Part of a small language model's weights: MLP 192 tanh GELU, a variant of Adam for these matrices.
Each number is 500 + 50 x the weight over its row's rms, rounded and kept within 0 to 999. Layers, rows and columns count from 0. Numbers have three digits each. The size before them is the row's rms in percent of the matrix's.

# k: layer 4 attention key, 64x64, rms 0.133, rows 52-63, columns 0-63
# q: layer 4 attention query, 64x64, rms 0.144, rows 53-63, columns 0-63
# v: layer 4 attention value, 64x64, rms 0.0922, rows 0-63, columns 0-63
# o: layer 4 attention output (transposed), 64x64, rms 0.0926, rows 0-63, columns 0-63
# up: layer 4 MLP up, 192x64, rms 0.169, rows 0-24, columns 0-63
# down: layer 4 MLP down (transposed), 192x64, rms 0.133, rows 0-23, columns 0-63
k52 095:550487468565428519442543459477480514498522460501465595598495419496522495477458477474449504551468518585554526450490399547463429462504520434531608527550531523407456401564545552470536457526401498
q53 097:415512535475523448412459485494479435513577512507534448578477513459429573422449491489629516485559531438610473448548516511485418531470465483539490530533468497500532452490558430512507607488586574
k53 111:467519544492428501366482500447551497541476551506494538539493543416547574537453434541525498489483541475495554363484597486436461522505532485574471465428396506543494465479555529430419571545537486
q54 099:486379548475521410448446586464442487487507518452561466466474620483493497484467593412542541473504524477474579481524463476529443546429419502501525464478509527518525467600586561529543436518550572
k54 105:508489470518506466423528518491546493469493488468531605558520517439444503604427525432549523482517571439394472394464526518498486487443464472529535481496460630572529465593518537435564513549408487
q55 110:489474462397520425477512394508469492533548435520524487536511428559496483431448469568508491438525508508574509593523477558455525463586485405478525481457611474502456467468546508651535512499497573
k55 101:585501476476470547488515499483439491520413447524462444560517486537433451493454492530535462463523553495397496518590662566513488537481486471520451475436503494590520435425573585512398446515488499
q56 106:529440560390501487420438478496480511490461537544449561520513518552464429494429596420428504530511475448512501455565521550467555569472389509491553414559570533451496567547490497463610505492526545
k56 112:558492556496429509582446484466513490457433583582412553569523484488532495485425478438487551499480422480413452550524511553526488480450485476513636469559461531531445548577418556460470460560441485
q57 112:503522502610519519513459570561537582562455486534492615457471451517584499552528445534372487474510490499422551494485493483468610450493590540395507571423494458484504549469468556475515499517531458
k57 109:457512492571578460542491474538384498549514470529523516436487464576506422431493453498419490471496521601515502587516349576545494540477455477446540508531522454470512538547508468583516409506580526
q58 119:542509549421527460528456506499505507444469597531423508561450459506495535440417583410457493592482462468572400493536504537520506518558397542550497493636597492468459525488456466492526513525495552
k58 118:604548519528418515578442500450546501426369626527469536536463468516548526505403527417473483514465459494475443556547515513470458506498495521600505507553482436483445501422428566483494451535453509
q59 083:506487425458511484434498408457495487472582503514506503536498419495570547435498553625606508477484451590519544534547442485455509578584542510439545542407537516468426495506487511500541559387480490
k59 084:488479422533464485458589446489423489529491554526496494501550488537426445490443432509616425527532496500448475549514577542466411512518472468513485524507603518467509481413607569549465424537530609
q60 107:428573519548548544549484516499539499553477531468464517461449504441455580573614443430578495566461487454411482515399500440576501504484528562428510486482505455552568539530492519471408491561542407
k60 108:466579510540526472497469442509534479514465527455537531466476460461455491405524574555505450535486573513606504469512334513515582532540516574545494515457479482427595515572526491429608500437516479
q61 103:453544466531511440494559482510493427509540433576542450455525417489550511484399506584457471422435493631582547510504471581535474542491482497504509566451469478487395397411523528506530490444512473
k61 101:483477472533560470437576546520422564609475504484477443483597506547462467507451465554490448542486535485501470471489650516516434531468384496456463503503561482494461419394551495586508476546483548
q62 098:528498522571385554511566489573447561447497376554522416537579478544517449512594509515514489465467540521572424499500463492525500463493547598425448535507461493495564596441561503508481463487570477
k62 104:465471476481489508497566532459460619458451495376510453512599553556447388421517511497526464537483594488495563540567554444510459456508500471400480469516460547530505527544541406497485526478586553
q63 101:433510516479538424445443331516494457571519486540488509538506552468463527441507512527518463630530521484496501490576479537468441427575428473518574500553565556481529440619514520555474513538475475
k63 091:540511483441418416464415454450497453549465519500469561561470504412471453466470508539472444486525526454454477447603604575456405488535485529538528534542547467512578384467572538504489437513444524
v0 091:518538553453535473578510456457564536482495544422536515505524571529484496476575437516537523651532455471486477544541502455424489508478460416394435528453448416447534484544477482543483493541639486
o0 096:517576472486453490499544536541490490500455429569457479447445520536514507488417477537472456455453527440521556515502508570563486528493501520591537523503598600569448547525549429472399481495326511
v1 097:477505378541505499400528483452527559550585509438483394504510468514414503410446485510416449463517546473522469579503495561509528500536437604526544498483420586482559518583481499500514487483588533
o1 092:510450434513493509626481501556505422438416435485531647493540510563519450548504405543497558461546482580440422379554461522560548443456521529467528523486512518473501495487531449499462491538477537
v2 102:550422491540456588628501496532443481436546493480493477390538507524491515565513572603443504500424562501515561461535525456497473507501519522456486395581460596466513545552486476512496506562431415
o2 104:493576491572522520401479648398573500490473506531442521601516463545520412462585467482486501471491467589479446467532511441487440456504528557443489573416471484456478578473516481478559494508520548
v3 100:522398492450501503546411559515479531562458587547506559489528509539421515479434525461442509485428549499442512453446487532546497486529460523580538387406569571478538519528501511443413553475615514
o3 095:443531473527547462503601534458589450483513429521417502532528495501553424569483449503435501512496399463463469578481497439487520467508549539430568643583468503481519473450458459525531563568441556
v4 090:456653423563501528553591386476530528475490537547503498560427492525537447488525444450496461509520566540466499602531474520446539453485473562469454550532486441498507461529509609428458488558434470
o4 091:524407530494501511474412482438427580489538494425547499476542508479492495561451475520554579494566423346571443402540579537508522473556450418548499525528538510475503538504518479534514464428572528
v5 111:455553543446542608628478453510542487468514497542543446536546517424405434464487582549555478525530466477454472521555495414495509502582484506438528478451535478506557476642462432544474448517456517
o5 114:440437501508450437491482545522498492526491444432505472439514486598566573492509438481446540452426556495579564502467504621511516464402512478576487616503460494573487556387539522464539484554506451
v6 102:561400539609461362413534612447563445467514433406520507496469432509498505480560561505481420486503497525582462464532511533554479557435524473460548543523484552500520530504514476529543494447496432
o6 088:496538468462551545544481479561469457575492505574479505484448531492500589493587523467498466454472621648396531459556475482519451474569512498515382389474487468447485502565518538451474491497451509
v7 089:599549511499437577540419652530509542498553548511476496471501454491479514550521545480587515546472469503559569471482470360462488499478551450475417483555563507544506454512468404555475468569463483
o7 084:430495591420584418382528506473472468501512464529548429509560548479526487439579541454426489453494525555545535493522451566475427469524519533546535471397438511598508526572549502550555569495510470
v8 097:539440483441473564540550432556557490444496541535534556609510499419477442567487543527527472388506483534529532494415511501500439557566548406499588497540541442511490448520551556432550510473484388
o8 110:451495590497409564523456497423529467529586493509483494489453427553536645535495558442432523543498533455537431552558524554439565391484507462502435486516378493484528516487473495528538492469463558
v9 104:478379503431511585460541407492468558488497521433513513500469431502569537548499479531480473548554566527528524477379517570466499553495469511445567472522546526480621482479525531432473505402389474
o9 107:488532480577514558538471483491560425503473579527438491554484526558462523496504607476488492497490361478514399526542591474544496469489467480587428487537495425399416496489412504497448527543563556
v10 109:557493498547432463405560525588465491527493480519458639488487518537533469581472460525474469455524460535466431455513505519496515424443499462584440508541551476502333467410471487495563517507567470
o10 102:507543486467508549493489424399421516429544585535604443579503458451525505472504530458488471560456535477477512546524480482422454558574481568399537420466430522496604488558599496481548482463509503
v11 094:441377614453527536584416461498547526407415530461542532551488509566518570472580481468543504548529556468498502544491501498444431523402501457506479465487505579452591556494505476494476518448577484
o11 105:541579477472515502458574534514535499584523481556434520445444505487536507514473530488428392497466377531485460489472543527597555459575510521583508545515584448458448423535430450491470530511379527
v12 086:545424516492562456389399491535482506428453469458468488445595500515541481452590394565521550565546503515562436461595538482460494533529546480498481537579487467473551545497436428519538515521494591
o12 081:483630500545451536567522503539499471482480602539581505456426486494491504457516544541476426446450467515488636538470462490537456553485445585529491423403482546518435426538537486450517458488450422
v13 101:449484470471509437550587389524564550407480584492532542541527539491495480646462466520487537531556506502498456434450488499429518577448511440433429528456532419527441440455532572464497488455507550
o13 101:517482557501490572487485445429475447472560593501468479524502484479513575417420521489540508527469464391596531547505549576501555506459392559563521398562505584488522499475496496441539494512384529
v14 115:512372565513457465532510482483469505479475484544524495557518567504533471555445506584388450548449530547452496487450527537665506498560494506462587545503537411462511492535550580406479526479450488
o14 108:487587467581510553522539513467536457554528555450384491454513442543483452552494451489515528507544472423495484510477580531417515507479517465382417541560475562434515551410423468521499512563585574
v15 091:422573376495514451433542454550523549484508509487471489550402499475540516550577470439492525476576511531557488597471508550450543533401516518531472613483467453529521478444533512486543500393510599
o15 097:557443581475550517550465444517428480514539542467560502461533477489487525423435509523579486498498427468557442444476502561559601538553461469546536340525597495487498433563483526541429465489515440
v16 109:471366564501507367481543541403563517513500530482497617559547514541551550464535533499441453593530485501455486551473502514617497535467473484441554530438542418495527481472520510498471554506579491
o16 103:495604419461528528577590481593533479559511441561409421396430541504470544560446494459509501452458558422437530496506477535463488547529560475533439524562516568437490493530439502469446514494461559
v17 099:570505512490404413580560602417535519522501470439474470530461518475510480457515587446478522550487472487531566510591480457503496518561492496509448522518535334483377459470526476545447527538533540
o17 096:502577518505614477415513459586388500543528429523507420411490530452521514523547452549529457486493525482536557514385506533489563479439541458483569462477448614488573525563495485511421497489518445
v18 102:500503526481609490678385460471528498504554508518491500549483531534405534479512526457510483517378514503521504506556511431550472482411554505565553467395443539505536514567518517533511477543555465
o18 100:524494449461380458469553610566600538526477401486424548458515459518556501512461424487534572453519509514497478499439472525481506465584515545460471590519636523540528530440429526535492543470467494
v19 089:500466495573527490608423488569494504520503458474585552471578451414544484505510476488577459496508486526463534521421504524600422559438604472477543467561428588506548537528517430501501539571473419
o19 087:482463558452415519507555582489579471543451549558445478561416530596425495483534508441521550470405540569535438462559473435466534483566532494537426538498466440502433519491501529559558440397472509
v20 112:557592481588489402521547565453492462563536563426551510529525468523489516445402509504527450487506566474522536429501480549581488454642458469414496432489433522478526481539484575459470494494586488
o20 109:487422478509500561520493445452520519467457475494408532563532612494523469639538419562461496505546505545455507511572439503442484479419503462493545504573464499457508558489563407467495546571429602
v21 092:447440492533462503530515381496492532480509495483480425465487537469550376570434587522463563494471579478464572482560495540519453545532451498621551413450475430457516478537528563462453511481410453
o21 091:525469554615520572497521611507495514457525516473474527493561459450462538505528426491571473494487381438563448510433573436453580481439588531387483519546435507478541562440463470494526480539532492
v22 090:441421397465528476510507467602560536507532536494439491414488503554502541504614577478430548515507503465535535521460534466431533507521427514467411557463491597510576488421509470454537544388536501
o22 098:528515530501640514493476524407549448477528436492546485524513465500505507416424422469510461469458445547435473516547548458569529529455558549524608443469618460475429479566492518529437481546414525
v23 107:590474480544446532434414423532497521555451427461464544491480491494487422426478578548497536465532501490536622490590491480596560441559511502609512480550483578493407500458491446510547475449509498
o23 100:466500505530522591481526540539480509476474505536584474460521471430488568548566416510481427495498445547458446484449519512396467595430508559459568492429433398543597469521601574523495474526510445
v24 098:537496515509506492449428495459558455520538499513533491476508523480489495509491600547586465504465425569599527588441531489693492555529470471442549452437393440531540504536519537502518461444455491
o24 099:463437567571494545551518544549471476530430465468416469496494472498511578457537493426490487414604594529459418398525432557382447524523577480522477504541575484504516518479536503547456501585493479
v25 100:541512441515502524522500527594508417562484584555478410467459536569506517625453618385519559452503508449467554487553472496582456565508492451500466415443496418531505443496533460505506543474499493
o25 108:463484611456570445498551551378468549469533457439480542565518527393447482424563426477502463493478518518507455522405528506370560489506578547503572465575483483508558547530488526500521487552493478
v26 112:601558478617471426558472600589481451551455514555525517497511526538580454439398538411426500495444535505493540426503492492600556524533471468471544502543472439497519525524504537459491554554453548
o26 104:448514527497552479454595497352511501515522510413468455509503543451473443591595407572500518498603538455470538530528521420358487529516527451448481473529463524492488536549563527477542483508544495
v27 096:557528472656498459534535466428481502510506461553514408548499473404412450440556448493483541519416521474477440547489465548438497526571541578527523536499503493508544533534520590488410548544447581
o27 096:462500482499539470517420564592520504540529513461476530415553520449503492561440463553554596490572552443546601459545493436597561473467487405458504569487480521486520501401434451523531457453560433
v28 098:517412534549481482517573405403472500515533524478558459422527512519519494461517476602415437469413589475453457467515527566563546495559454603512487425464546599450516575513505458461487524492464475
o28 091:540536397600541538533441553527564483475500505499394544518509465527551417535484429482481527495518443560433475503493579471523486458405570557409501610505483513418490530430464454498578469521535550
v29 119:453507525489466559433515518465502551446472476419471420542529468460322554487527616498513516440399498460451527579545478428582513550482504524544464565558552536524523544529502460500479503442552539
o29 125:509523491481648436555473554548521460596552467547523605428502493522545468463532444509450429480586497547483527408479510574433525447491458503487553496468439458529498389449462508583490500549459492
v30 082:518478507510525646533478394544492588530499450445546520487459539391408491442580430501477512557579460504560515560456525435451517566427462537544459497559473540443573497510495469516555444520507512
o30 085:487576459535467474485507583576498442475472519521509512490488456613554502454468515500514474488463467492539475413517529556565549486522480542531578513427546475623401551516576510553369459422495424
v31 104:463459538504582468473480486532489420467483525526492374438506556566625510502439529431492523445421535497462455481631531554443491552501455504458511517465437485469619543547459483517505479501420563
o31 095:551534449550446469556539564411531545481505500377479558509454472439422437441572463561554481500542510521458568494423574429527490482476555521519428468537574546443437501525480514423562431558486456
v32 102:496442379511532418409575396431504474461532468507513510522442419544496505507544437598525492498522547557542515447531527576550503538475547540421547547524562444545483501563507435420542562511505435
o32 102:519535549460445583634398515536469519529489579544541529556463493551472508514480526431487546391490455524450472579548558484515489503553403511550411400487475479452520512447488568501549428447495515
v33 100:465649553424463438499503520416457567526510546517532595550509521425527425450452503441502523538521537506472485514399459522525512427474539462484540531517534425507509464564540570489373561524495449
o33 098:494389504476496445522538424542522498504546432488479445462559531506485525606473535577556532533528443341564500522491508494497544523509501378528432525558436530532499455439437451547550538472538571
v34 101:514555459542504452587524533532572525577492426467529547550580521448486471519531504460521474487537468469516446511465496461349478420493427493422388440439497560469461590466471476554484541487546588
o34 112:532477457410503520421453498490446471493480523522497416504501567545528549425449390533485462564429568542479556525542459486618569489459494509540595585490540549506523410511574452433547491524462442
v35 088:501390535483466521540510482437452559460543465521536483495504561526512529519494475629401475541488559537458500366518551497509509463606469554584458414506537465413432508458563512485474456515439443
o35 089:513600479596473564445478489532476492463493547499403503513536419552572450524491499488527497514456401522500489563474535512503481484390517590336506538476484529453509561468467464446500562531571571
v36 101:489490563523506432550586603532517532424467418505555438533504482490547514410457350455505512554588475508556498511511517455432421525439521455527515565581466532462551509468418544539466487519490556
o36 091:454530496503494505425501434473422467571454538527557506462459569514499578506550622555516455502457535521501594482544459468544556542547424452567533380460489493504408508554565510421445506457441442
v37 081:583475387528514454397532555559497435494587435541476462505574407449417567501500507454485431454418467513508541527491522514503498571484548543450559494487577512550482508456531494465573595454428500
o37 077:456516530442528476554442542479493504587478528495510484530401578518492532416502510434546632479536610621417487515568491479513514471538456513494469464440420471441493439467492591555471492489550445
v38 093:386456465489538420513446473511545411468520550500465477615458508595538516566527554439531509498467509480485503512526522566608469424411550493428476535476462531526488496520461527425589506451580574
o38 104:606491497449484561547539505380577547497495538418484522440515461452454487501430408502485490468534510525479463493469469592418539533611496507533517459524560552444582443478463480506550521573390529
v39 108:517622460397464491469541637515487529567509533504512540550561477452461498517542534432588521451516440518519443510368488442481496446497476426467472540492541540537470497497474376568546521528504472
o39 105:466417556365459409521476384529512437526513445565575464493497534567507488441480543488436480517483612520505549558572450503478491463511547462585516471469460492578505429573545528516561530455517492
v40 097:512485576541460538597489574481481504486466385493534520541501471466524512582494493577501581524542482490502448387472490480469511522546515514514468595569580619495481458465504418584459444507404555
o40 105:502508488459524498382480390555510449515536644528506473510570486520486503469541550515508433512431553547548618552468508508511465524402454466496514454467479417540545536484516543377538487485553441
v41 104:468387536495511407488472562383519490475516509508525475585448451530515520544492503576498411599446498512441360472458504570582510488549480466398469582489495480476478464533503573479508535461509475
o41 100:549543430496486532543500396510553436566496549458395478462530489521488486551460504424491555453540572500469564483513502561450439493466507445480466483557580571445574529436409446445493531577475614
v42 106:498393439448487590484530473368505554478530569499550422561457517506503558615456470527437487505524521547479474523421491567450510588543425531440473523450493470492451470476537486531529381471465515
o42 103:526535502518444497522463430578483427488478572520426572506533419554465417447463548450502534522523458457514409433520540584560480420410488544519518501575550583509578564519427491441487534518558556
v43 105:488421424384541527499576436522469484543521558512555429535384506576449577569491568491494491509484540446502513488423507555595497563441468544487482460441492515489583454516525487399535497420488517
o43 112:522521515524524515555479525413541484476453498413394588558506502556510434452478466456467529457545424522464374535463584542428587489545529509556576456556562476459466528450415528531470546554466519
v44 098:525508512580427396510578465524541486549515485581448467514491536463510452481565487483426502419447600459527521595410494565432519536464468580559445573538557552461474483468497597447503554468510499
o44 106:527474458510621520512464498441460469516633480427549531467534496425535517529419436480558541574507490483444489450560593424577613467490555426466542472467467528488501498510458412556548489473502488
v45 089:525512515466433499453452559435466471465442510624535438520470423521536475504420536551506512484540529531438556463629479561528450519585509496542545422529496539479424479502478436572496435502370493
o45 097:488466576552478516432517435506451518513491537452533480496476543427477460571611544459506494508432462533494483458395563499476494530411501502492461517557405437488624493511531548373538497520604456
v46 104:503534522486508446490516569380568471495568456486579451513518525468432549459568526584511427513475469533588455557442523510428499585540491500426468541504524418508461521475536515520499455456642408
o46 113:525485454499519499540448456628407470575509460538430545508454474583582520487457526454476515473483597564433515491538471514614499435459524444490466484477553581521473507562474452523406512516409568
v47 107:508435435595452487467621438552433480503477477474415537464526468505484466532466476585429520511542522529535472410471532475531586566534429565522515486539606422522505511522470428410569546489491543
o47 107:455577513516592571568449482455457465468548586491590507563494502535543475473536470477415474464497457466486504625577534465442486503483443549454518422439393484457476555480588508486525439529555440
v48 092:591567487538527428528483543560466479516469464554493416437635436524496519348503407453493465509527522493501468428487498410443533486453534514589505500480541515489554573509525507510485536574428473
o48 097:426489515447481421461534500565464538542493481491511534508449621509557448535518509509498605505478506562469562597540536407516512491549485573426455495443514476493360489506528505477531549406604467
v49 106:491641428462469494453479462466554532509517576456493539477464489470471521409612460494561507473537513492551539589383477472495554432516549465421449612489536508540497514479516444494465521467555411
o49 105:499383569434571453557428422520477488529522392567537500466533492492509524546419547486449510485531472499492460478595531537570463487491502447609504475457531459555467428570485482605522510476435576
v50 098:534384540627518465567444503414523469488493531523578540471607521539444510423513608549429516475453521496495451520548503553579517483529442510590522458506516564487572561504489465491408480484512506
o50 090:455535429532550542501530531533557493522519488496421519469514455436602498578525434554473467424495509474384534425490462434494442502501627550437546639520482488455525459512507491440579505496446530
v51 101:557523530513513440491533463423531458554511535519531440526537498604452543486462474492585415536477443475432513444598490500448425483440499528513539484417518418503530550596503587511465508519592380
o51 104:494495478435498476530490555570430593440469393525417579476455557479538510550494495482437573507507586508422517572487559492521493453587487561490409545572492582502495520420510457473484549486408550
v52 102:490483453434493525515608365523592542493465519517483584521561466477437478465626484520530451508600396503581445509515512439477518531441471552489476516468583432513556442472481470452533524507516533
o52 100:480509522488557538525452484517430503434551473512592441472410510559591618459404518438450504454465538441515520553504537595510528514550463541603522501479468523513434491489594521507479466406454426
v53 087:462529587487457608403542518519526590502486526452435637510429479469469501481569551449569485503508481453459483515518456442473507481509584504440508530465634494552471478519483443547421557484552543
o53 084:481491461464623408514473535526498496478559428550511389445556507473502543534509519483435423540491481506623576519433475595567480488476452449592459552493445457510540432475435509582510507532489478
v54 095:580359478431472619529468510534460466459521510479425420480562535490488532603479454517488493535489458489407479539502502443586536564547417560440461463487475519498504530556450500554545419525474553
o54 092:452621503551501473511506572479575490483403527501473532440488457542461425410493493462439516489488571537501457430509479572420431462430469600499581571475485579512501543448536467470543527594549498
v55 111:539599519475457454489477520557492489509488588454467441560606537490478528535564516429541547457457475477412467587513455460530514469404474430429411499510527537518453540548526403552460473575591501
o55 096:492439515408478406547558542477514527567524445570461541426477518494429335428448424526476455510495577467559516483448552553455474464539497523510532545495525564507545429504512463564604507487487515
v56 085:463463453488472496457462465435470492485537491570542448644393439455487564630516538515537542476509529492472476472440486611526465569475538530425504505480519587537509461542542397537554490438505499
o56 084:535458543372475534592463479556496461554532564475476558492517458538396503440484545445496499468474533585502462509521482578548533490498437453588491414546483413509596504438427556456581488539483468
v57 109:497572531543466458499566517565542521466449510451448462451637449478477496419425477518416504479476489461427523488558460490340478545548520492544450547509592552534451526470537525519450589473536494
o57 104:490430481481620457474468453473479466540608446585582543534434625444513501510494497529521532568484523516507555537510565420598547464377442507463516496508399487481469447494489474492483462488461509
v58 098:521522435528569474597511528581537551504481516522599438524633494446473425519418542465499454432471538489533507534451501470549468569503475487541480514499546514501617507553477452347516527488462541
o58 101:461448556475490535494509475412483414531544573427523535510457567562560517477534410506465540455527465461483501502545524500402626448506553505486571465511378528529391477488543513567597474494471499
v59 099:423530519516495444477500468441525506513502538471497545582412415481581483540497523491509519612631512512490491580402486551530488387429421523447522540406531509505557456495477523485494510458458590
o59 107:536388470466545538503525385548484482505502550465535418423581577452448569535422503490485469456493443394534464439518489573510520574578496408607518487564512489470533488493505499461495516552546461
v60 106:498487431452553546516573435577464449419512491551504536557394467530572513565453370481438481539518582534419423478419504560367517509465527544428479493487519543505478507517514492491517518495449517
o60 099:535517482476402482487452459378513521518486610483494501567505507562465451469478566462514595524473433477567439542566561483612528480512368483559484483505545493450527534478444551434552464490574499
v61 105:453507506443562447582434464536520477550569456546459519430461456564519465416506519492601490569599506463566513395554537437519542443419530540450513489469530488481521480575435429473500557541585497
o61 116:518501485499484488502577529492471533413413495447575447561528526545543557516487421467458524418407473538485541645459479513486496587582483518588458502447541509516446528444560531482545512512385460
v62 102:450461533518387545532546509504477500454493458510541519496483582538481472555487670538464567437483572498514550402581510509488493542508473458588516414542493477447431462427530504534435511417448495
o62 099:507537557576592547405500536438428488495543544510454484564528395459529524462591467545563382532467424535504503513413504480490548503452543532405500474496439424472567500511511510393492504546496518
v63 109:550545559531512580463520570440524527560527446516504480368547476447503459375468463604491493509517469517540517528505496476336459505583475537579504462497524545492478519467452461574438472510505450
o63 112:447464454544520478444458471573404454469451482579576497564490557499545562518565579483487501491454543526445548470560472391633459498423547506486506556451435474571458528568567495460470468471497461
up0 097:485496413493572477404505452573498430557597476517526471543454616477526471640482456442483499416484443568493549538554504497568487476414489452528451470557492530480436527565517527446529481445458501
down0 093:550426545598508545395501511485554557543450494609528436515531428445497463467436507600449534489458491493512545494438527462395518515460561504492483467524559457444415454463529483465475529521632505
up1 098:467597441515461519557507475530515613572553466478499563420461450520476450515599410543517574456548433501447525488578461467501535548524481400372473480471451521527544502473475566480524479501553557
down1 099:449400524452547573469481467460479555564379568493432486517505474543624526580482462573533473557564496571458475521503451564540483495458531538498468500497520566455398469478417492436449461471552527
up2 090:481600539511484368402459440504493535507539488474643489482502582519564504420514549544506525519506519593467506526572481489428506507484446374470487474468490573479442477491526488501517527519610496
down2 081:460522503518524505512489574449443471473499486450492456360393590531520543451477450480564445448526523540426472474469575577547550476560602503526406574528556412453481515513482498466506562540537539
up3 078:519526484520507473595522436441512460517596433535459611530443513604422525480464447472541522437496479504527530587459491543428571504447455484445487487527605545498505485489390558508470470417499425
down3 084:431529436539522470453521495498527514442547564561498420466529613442514565500579531478532412417445541430493524482424493571522460473528514492480542518443505471492385505595506507544492430622502547
up4 110:555471437454485563522509391507514396478511530494445469556489546549490569503480488490600451537513533582457463552454464416437415590552458581455524483542603530440481498571465495501517558454467459
down4 112:537581500445589565446520489383475532491551465558484498550530515555500467440588436429522481493503616505471560425479458427559499508478363446533509501463481586474453493546522462517574512473470498
up5 118:473463542494511441479502492507537550517504519526463523503520567487557517516552482420451536533496476514529571584403483469587435584445373516440544595547565451457600513510512516390582539515476455
down5 108:554440559462534578471417469417523540462452559451501546457440613480502506448428516531460515608465480449432553568590491563491488462600565458423499533506493519439519509436541440534493498463528478
up6 094:497554452527517553556519557536518471514497537480493497426497469538536464512543445600432562454531458557427448529449519499295525567572449469413495485532525542414471519443469534522498467510552482
down6 098:600569491380427563468510409528467548522489501523524532549583462525561471520482462433511538464579573534454482468458430477570430460425484509573487484526501515525505502399482558510583552425458481
up7 112:466459561551578500403461439552523528481512455554556562494447599494393508486437390468578504555485526504420562548546470439458536518488459512470489551468485487426404513554486474547584518520440516
down7 113:519503574539600440490449445624459582454436493491445536496497466419595438519473506513539529578467565484478555471512385469525513487502465518534389563524486496586521542506513478522514507483391518
up8 102:372496529473617563488530562560494535452509539595528497498529508489440532505514477446499546542459488494444393462506504537555568565541453462496572454494587546435543484434400466524567461445542537
down8 104:450513432516542501496546454457510539567511449468484479544549578519519498678443454474522521552565400585510453591551570491488432454477504424456525546434489460485433521514552463437458501467542494
up9 110:483472536511495388438504443573436451552488498444477476469525520479490433547576573437561651512539468506516484445605476417551421534576496471514562511563439483481432540509467497504483446461549494
down9 114:429568503587455443495452549470475506510538521499535503529516443508488460572453458434520491460470516452458573425618460543523617565494560520506532418453585544511445430421476520514620478505487518
up10 091:477462584513476354441407502467594530488506538526458514515591504535445505411557537512500490439443472477525500527530483488455467491565427540475440482466509457509546642478533539463513503438593439
down10 083:533437549471484505541545446543530357469485598416519511434573460506547516515543436520501570500544646525586471463482521501507504535531577446416558434521480427488473477445469498485485440519456501
up11 092:414539524549522447516516457456467509510556433457510608479523581483495404495508462513526632477529431489478455483423519474484606398547488548458583585516482479484521565502508537502546483399534463
down11 094:502375535445495510437558557446504551502475522508447542503554457431598486561558583503513431566546580406467555459480487528565472557518486466508530472461580425414447539495495413539508482516489564
up12 091:531506547482521494548505480466522503447499434520493518463445492483416448401474486579490491530487448528494415555480431487465491480658469586482581499522625507541531520550406507560491464590484424
down12 094:535530438529496578525545551490430545472377461504563552607478454451513518596475484478559553437476571583519567478450434516529502476459570460418485507486458487543461498432471476515628527475536508
up13 104:471491519509445488394528493594438463532516511462487512423462505507554521526521453511469474552352601526469583521515446435553480518516540496442572485568503607543632504456495509434504519503512451
down13 107:549399474573550544499438505422468534575408535521536469468501553544443523511456476546499568428568463469537499564457480554509566436402420529608488495410497510485497557550526478492568453467507435
up14 107:375448468478499462521571536506462467507562553519576479511501539479417497438594407481419539509509515468488462418544492448484537501560578492450554567533468566493616558407529455455545475516466527
down14 099:543510564486543483517575591477470533438500467504554469489554460467429483472470518620487542528551523434472568565510512472459438458385568468505470489415487537418537486423457517612572535425492471
up15 078:491528378608555457587511434408491426570508453511536597507451435531425540474424571506419515495496541494526495552503466544407535454487475476451480527511458471526524454521526474507554498420468415
down15 080:410523563448472460447614484539493521538462526451608507521543453569534552514470467506468421523480449512466490538419496541489524418530609548435488499421474470584566448502544468590434524461464459
up16 106:436539554399528428504407452439530486583539439450509452463496615503403533497475440519575432505538504495562516416471488497554566542512526542470566574603478526464546488557490430487484474488523467
down16 102:493543546413478446537432637516565466435553530430579504541401546528413473505505442488531466483485506508583480478515548542527527532424546513389454462479478566448449498502524435463583515456491549
up17 101:491536508496415555468552504518469600426468445540546454461522475531500540492590485617559467574482514566428592523528489471494528583487476514343520492502484540414452491493476542476525470450583525
down17 101:495482472425471488490574515489462478469531389446513587563434382534500533556521529480458462492477443547569387468530539554424485392444539513460566574507490457523582471587494545535490541488498529
up18 099:499518565420547556570518552441527525495456489472452444459562460476490495538499490483533455541608482592454524511424459502497391487579510396414543507508472561511591576418444468540540496498574487
down18 104:518510533499456530522544537413520451430498472568445496496536499552608488582529565493478406587563565546515434419545560458505428536494499457524455530535525438426455617503544474474488501492427415
up19 110:528478540474492376527498402533538433487447386524409506483564532527535492505484519533493543569458473525606503573519482542419491483525428505423552447599571509502519536473428611496509499468493476
down19 108:492479555389525537519435516419498590540402570432486493515543529538608507442494375505528453559529484513521487507572434453568503480544476444488560564505457501512380504546484581525501456485504492
up20 083:492544522480584469509604486502559532444522554489514498454545481486536453416506408497507477467515474501531462447473496510363513524587435610480589434607528478415505477498476519487511400472431467
down20 087:494490486438441493537497500490574462528461471491497541509596534535467475533522513415492481453481531467481510525380439559435573525510506553537538425447416470465621502467477554585625407565506492
up21 075:454593499493482530527459465548451450505481510476489493522467521645499502453517526589496505517455479492556485485540559461491516477560451541405560558524522548396462572480405460409499480407589413
down21 086:514432550483608513483541544445530586495467518515469594510569502405503469564480448420529431444515567531416521521422399491451509434551470486478524483506497491470462420527567536600463553453531546
up22 105:399478601481588555385511454461481507502437515493542494541567481456498469539531510468527517553507424513430641486527489456450514629414537511485499516567537530429458555534484430522501505490476538
down22 107:403524504466461374598521505493534498415518419525435440500595491472493552503478437518500462528469518461580379535553506556502571543531440531583402446498589461511505507542477520499492514458506478
up23 083:511455542370519472541531447468543508508499456516461500428522590524520589497484471452528476447419575494501607482487438494494507567558445498513619391461628489543547524468516490511484563503459513
down23 085:483406483529385527487513471623502555553479441551563538564551573436497495554546438566500502470483476552497482500450472512595501557526450481407479491474495494513593386503558450496439432533517533
up24 101:477527517516471427421441467570490561427490450452458543538521447552451482546496506461473522479483436521545517525542490507595558555563439464467531585558486531501539527418456603476652446438488442